python train.py --d_model=256 --n_head=2 --d_mlp=704 --qk_norm=true --lr=0.00596 --beta2=0.95 --schedule="wsd"
Each number is 128 + 32 x the weight over its row's rms, rounded and kept within 0 to 255. Layers, rows and columns count from 0. The size above them is the row's rms in percent of the matrix's.

# layer 7 MLP gate, 704x256, rms 0.193, rows 511-514, columns 0-255
size [104 105 101  98]
[[148 122 155 142  89 143  60 137 153  97 168 166 148 105 138 111 156 127 115 150 177 149  97 133 103 137 190  66  63 141 164 183 138 115 110 112 111  64 127 151 146 175 148 121 169 100 117  84 131 111 159 231 132 125 146 113 112 115 128 123 101 149 118 127 167 122 179 103 123 113 124 124 145 131  69 143 175  94  94  87 132 135 145 157 164 121 127  62 160 120 151 166 112  56 135 137 115 150 176 136  73 129 105 150 151 133 147 113 138 116 112 168  76  99 170 144  45  95 115  96  96 158 132  95 158 181 122 131 152 126 175 120 111 146 103 144 174 109 120 117 167 113 114 121 115 133 146 151  95 127 156  94 117  86 143 112 175 157 118 152  60 159  87 135 113 158  85 136 130 112  66 154 135  87 140 110 152 144 148 107 104  74 139 104  81 152  51 164 124 142  93 151 128 164 128 145 143 156 107 148  76 182 194 179 205  93 147 127 123  92 174 126 104 154 125 146 128  53 101  75 115  96  97 175 141  87  31 122 154 134 136 140 150  83 102 122 133 124 113 132 141 165 192 113  93 130 119  71  63 115 199 101 145  96 139 172]
 [ 64 121 108 150 201 178 164 120 115  89 115  93 140 131 156 118 143 162 115 124  96 120  79 108 152 131 116 158 126 137 222 157 113  87 131  76  84 108 141 202  98 102 184 147  73 127 201 128 103 153 105 151  75 118 149 169  64 140 155 110 119 131 168  83  56  72 139 147 194  84 117 125  74  74 165 173  96 193  93  35 139  84 111 156 192 156  93 108 143 120 114 151  91 152 122  82  72  88 127 121  99 133 126 120 135 140 104 113 128  88 171 105 106  73 195 136 174 177 117 135 121 140 216  91 116  97 181 131 140 123 102 125 148 159 157  82 115  85  92 127  66 123  82 178  79  82 129 127 121 134 114 124 105 127 143 121 194 121 119  97  90 117 100 134 120 157 159  99 119  92 127 154 100 134 123  53 112 131 100  98 148 146 104 125 118 114  87 124 136 142 139 124 165 167 147 147 143 118 173  79 133 118 111  70 136 140 152 143 145  95 116 106  90 176 106 128 113 186  80  86 192 124 111 162 132 144 137 125 153 112 148 154 130 180 126 116 137 124 134 133 126  99 124 146  91 162 121 153 140 161 168 141 150 143 136 110]
 [106 125 171 197 124 172 113 159 138 108 140 150 115 134 132 161 230 131 145 163 115  96 111 175 105 105 140  42 124 143 103 159 108 123 104 162 165 105 146  75 139 169 139 137 131 153 119 113 124 181 107 108 137 151 125 186 139 144 120 152  48 153 151 173 101 132 113 171 120 168 171 160 145 166 183 132 196 105 164 155 140 129  93 120 176 176 169 176 108 137  91 159 146 102 135 157 146 152 170  83  82 133  95 178 121 140 130 134 199 216 123 155 128 111 139 151 133 127  94 121  96 128 115 174 132 157 152 105 106 161 195 126 104 148  99 177 127 115 135  94 157 132 176 101 138 106 146  80 120  99 186 136 109  99 143  79 188 151 146 106 123 146 185 174 130 143  74 121 190  62  93 123 142 169 133  77 117 117 146 165 107  66 113 148 142  86 119 179 102 183 152  76 120  51 108 193 125 171 151 133 137 154 154 106 106 166 173 110 142 172 103 124 111 136 192  79 114  76 154 103 103 168  95 152  93 102 116 163 158 122 172 108 136 143 123 138  73 138 161 115 112 155 109  91 115 138 163 113 142 157 131 164 105 124 146  97]
 [100 161 158 167 170 115 165 122 145 115 153 115 126 114 103 156  80 149  85 119 152 118  97 135  72 144 151 161 137  88 133 171 114 152  99 138 134 131 141 170 104 129 174 126 133  88 100 187 156 150 183 178 101  67 135 111 101 128 177 177 134  75 115 178  82  61  91 127 145 136  71  74 105 113 127 115 119 105 103  95  75  88  97 159  84 171 165 136  88 123 121 155 107  98 129 156 153 190 115 167 134 102 155  74 104 123 142  98 174  70 147 193 159 128 181 104 103 121 158  84 114  96  70 133 162 127 154 133 143 122 111 140 151 119  85 196  75  96 101 147 130 144 166 118 113  69 180 116  99 143  94 160 117 123  96 130 102  96 112 141 168 177 137  89 103  51   1 152 167  99 161 105 147 143 136 164 165  40 125 168 141 128 105 121 111 131 121 166 134 124 140 109 126 156 153  91  42 165  85 100 187 123 100 127  99 129 120 128 168  67 143 164  97 115  51 136  71 107 111 144 132 105 125 118 101 160 125 129 150  93 133 123 124 157 149 129 129 119 174 123  89 138  83 148 126 166 141 155 154 132 120 123 108  94 157 133]]
# layer 7 MLP up, 704x256, rms 0.205, rows 511-514, columns 0-255
size [ 97 100  97  97]
[[114 141  37 152 104 107 154 146 137 128 165 189  99  98 156  96  66 121 140 112 122 114  85 130 159 168 133 109 127 134 135  57  88 131 103 157  77 122 155  76 134  43  65 132 112 137 100 100 121 120  89 150 128 131 158 122 178 147  90 151 131  83 145 135 134 203 131 152 116  74 185 145 136  58  89 104 129 112 114 105 122 113 158 145 142 215 170 169 127 122 110 210 128 173 178 149 155 162 145 140 135 149 168 122 114 188 122  86 100 145 149 136 131 156 121 145 122 129 150 179 138  99  88 107 124 123 169 127 127 117  95 201 116  95 162 149 135 154 127  92 151  88 105 115 170 154 140 118 108  93 113 110 159 118 115 175  86 155 191 133  74 129 101 131 150  88 170 150  66 103  67 134  54 211 137 164 160 132 142 121  91  79 143 137 124  60 150 156 165  90  86 112 154 138 122 116 166 148 107 162 162 109 114  46  85 141 124 160 120 114 167 132  85 107 156 126 186 122 110 120 126 129 149 159 129  73 128 117 114 128 152 128 167 135 134  63 104 138 148 121 124 143 159 191 112 164 131  73  94 150 103 144 104 160 175 163]
 [101 108  98 159 105 161 123 158  82 160 141 138 135 161 175 131 196 165  97 145 173  85 111  90 154 141  76  75 114 128 154 175  99 190 133 136  89 155 165 169 113 124 139 116 131 138 124 181 166  62  66  98 159 161 190 193 184 169  86 189 158 165 136 110  86 128 160 166 126 172 127 194 171 123  94 151 103 102 176 146  81  77 191 119 164 120 134 147  96 122 141 142  90  83 125 132 138 114 130 123 179 100 165 148 115 172 156 129 136 131 160  63  93 155 130 152  89 211 155 121  86 163 181 113 104 105 106 154 141 144 168 147 117 134 103 124 111  86 201 145 113 153 190 111 148 129 183 141 114 135 101 116  89 173 127 186 148 115 135 145 116 119 114 136 107 106 142 161 167 126 122 161 101 131 130 118 123 110 153 117 153 194 118  90 127 175 174 125 115 113 114 110 135 105 123  76 131 133 148 146 182 160 119 107  92 133 122 122 191 109 106 144 115 175  78 122  98 198 179 158  65 112 155 107 130 149 126 150  66 108 100 142 133 173 120 143 135 162 133  89 133 101  73 176  81 131 116 144  63 117 169  83 149 106 118  79]
 [166 135 119 117 139 134 152  56 147 114  59 167 147 127 108 179 130 131 129 138 118 109 152  99 125 103 130 107 117 198 239 125 112 114  85  97 128 174 150  91 105 131  99 116 134 136 126 112 108 118 120 132 108 163  87 123 150 102 169  85 200  68 178 123  86 177  82 162 106  98 162 164 155 111 125 108  92 145 139 107 208 107 124 125  83 139 125 157 161 140 164 165 150  99  75 117 128 137 152 117 161 188 123 144 122 139 174 108 117 112 145 107 109 116 113 177 175 147 158 149 172 108 194 124 172 113 157 105 130 134 115 103  99  94  85 104 111 151 111 169 159  59  72 162 127 142  97 103 112  75 123 104 135  75 125 181 163  89 105 213 146 114 139 120 128 127 131 122  76  99 103 119  86  59 150 132 111 175 152  98 162 137 184 160 118 109 179 180 128 117 107 181 157  89  74 114 100  63 204 136 157 118 177 129 121 104  95 139 116 107 134  99 201 162 159 148 143 129 172 167 172  66  81 106 112 116 113 165 136 117 109 151 139 102  95 103 183 149 115 153 116 113 107  97  99 119 109 136 146 115 136  67 181 151 116  94]
 [ 93 140 138 134 149 143 166 134  87  73  86 116 152 116  87 190 119 168 138 107 122 120  84 165 103 109 158  88 103 109 127  98 124  92 156  81 115 128 146 189 110 104 167 168 155 130  73 174 145 147 137 190 110 140 110  81 162 135 163 172 102 102 102 133  92 127 134 124 112  93 121 131 126 187 126 178 189 130 114  95 171 153 113 108 161 139 167  63 100 166  68  89 184 129  80 141 131 108 115 132  83 147 134 153 110 167 128 155 147  69 122 155  86 185 152 118  99 107 117 104  59  93 129 157 129 172  58  37 124 136 108 128 120  81 170 168  50 124  98 114 106 108 122 136  73  51 134 181 149 119 195 110 147 113  72 165 137 151 115 137 108 107 113 128 106 143 126 105 168 100 133 150 132 160 147 120 108 121 178 100 175 110 177 128  97 163 107 118  82 138 104 106 104 122 117 160 156 144 102 114 118 157 116  99 171 132 171 102 151 129 106  72 146 133  81 158  99  97 101 128 117 162 165 127  83 145 126 126 121 163 144 123 121 136 129 179 112  92 124 120 190 125 120 142  71 164 142 120 164  90  71 112 113   0 117 176]]
# layer 7 MLP down (transposed), 704x256, rms 0.194, rows 511-514, columns 0-255
size [ 99 106  97  99]
[[123 119 135 128 115  87 154  95 114 145  90 123 158 121  96  84 118 149 105 129 113 157 148 105  80 139  94  94 129 119 112 103 126 174 115 121  86  94  99 157  76 164 112 130 135 132 100 117  97 149 128 112 157  88 139 111 140 139  71 127 110 153 104 135 152  82 122 144 138 148  43  97 168 176 153 101 110 104  98  97 112  84 133 180  95 153 160 154 127 102 141 165  76  91 123  98 135  79 124 176 151 132 153 176  76 202 140 123 146 139 138 131 151  78 243  84 151 133  92 122 119 209 110 154 159 117 131 138 111 104 127 139 158 123 107 190  90  76 162 167  58 123 130 105 131  81 104 123 186 100 116  99  81 146 119 106 142 113 140  99  61 152 143  88 183 154 161  89 136 191 129 189 113  81 176 112 134 133  82 106 105 139 143 105 138 146 136 128 180 114 121 155 186 111 140 130 138 104 221 181 106 160 145  87 143  65 126 150 142  71 154 125 139 109  94 133 114 111  85 158 106  97 120 170 111 139 104 160  69  91 120 101 212 164 121 114 119 111  92 149 127 170 170 148 142 196 103 178 131  85 177 160 124  91 176 130]
 [130  81 105 115 181 102 119 116 114  81 129 118 109  87 111 101 130 115 140 133  97  46 164 131  73  62  99 125 131 152 127 169  99 130 101  68 120 146 138 127 141  83 173 146 163 105  95 165 109  91 115  98 177 123  61  88 133 128 136 111  37 149 127 120  80  91 113 125 125 133 157 123 116 151 130 114 170 209 141 109 115 126 121 166 149  80 121 128 161  55 163 120 106  77 146 187 183 134 122  95 163 165 173 216 153  91 130 119 102 100 136 166 166 146 147 133  90 144 176 126 156  99  88 133 137  97 157 147 117 118  99 164  30 116 139 142 122 116 172 135 160  97 151 138  77 165 164 149 151 102 100 183 126 134 134 163  76 122 104 126 140 141 161 182  94  80  84 113 195 175 139 100 102 117 109 114 122 128 126 130 142 180 135 103 180 152 107 137 177 131 171  67 153 114  56 145 158 144 136 138 128 207 122 162 143 137 133 122 156  89 129  82 144 146 102 130 145 183 132 141  90 139 150  90 164 121  96 121  72 136 108  96 194 153 181 100 155 154  92 126  91 154  70 142 153 134 134  84 162 133  81 168 154 129 108 103]
 [ 77 156  62 147 130  81 112 153 139 137  88 139 156 208  91 150 164 165 135 153 105 116 103 140 174 126 172 122 116 107 130 120  87 172 129 137 126 146 106 148 131 150 109 127 139  90  51 165 157  99 173 144  76  92 107 155 145 130  61 155 143 122  91  88 124 105 125 188 100 163 117 141 105 136 186 118 180  93 110 138 117 124 135 108 113 146 116  84 139 162 139  90 136 154 108 153 129 144  91 128 142  53 114 139 126 151 103 134  96 112 129 145 112 104 119 187 105 179  80 118  71 159  85 143 163 127  86 121 139 124  66  74 183  79 103 123  91 102 122 118  84 151 144 120 166  77 181  59 162 129 102 135  88  74  78  83 110 108 141 142 119 122  93 124 117 165 135 141 169 103 111  96 170 162 185 142 206  88 131  87 132 148 130 139 133 191  18 188 111 143 162 125 123  76 143 106 157 133  79 134 206  71 128 207  93 164 158 145 160  92 133 146 116 110 162 173 127 112 107 105 155 134 185  93  96 112 147  72 138 122 166 128 138 139 132 125 147 106 130 110 127 109  78 114 136 120 140 134 124  66  98 183 133 142 153 154]
 [115 103 161 107 131 160 111  63 143 185  92 104 111 179 153 178 167 168 151 189 135 122  91 157  96 102 145 106 116 127 124 137 178 100 154 109  75 141 110 131  80 114 128 126 105 175 168 128 109 127 105 122 175  87  92 150 128  67 155 135 132  64 170  79 147  83 123 116 148 154 146  98 102 145  60 111 105 113 122 142 102 159  83 128 192 177 160 117 124  21  77 101 131 100 107 117 124  95 131 143 142 124 162 135 130 113 136  84 162 148 124 129 152 107  68 136 119 142 104 136 182 101 101 181 111 149 126 110 113 138 129 147 117 161 138 119  93 115 127 122 138 115 131 115 159 145  63 151 154 137 138 140 149 182 102 157 152  88 175 218  69 160 135 147 126 212 157 121 100  83  86 126 134  76 160  46  99 115 108 110 124 139 171  95 117 151 107 130 109 114  85 128 158 115 129 133 110 131 129 151 163 170 159 185  55 139 157 112 157 121 137 101 105 117 168 108 178  72 126 138 102 107 168 154 124 141 114 124 144 100 121 135 112  92  94 164 172  92  61 186 208 139 141  81 135  82 179  97 171 105  65 159 126  74  84 124]]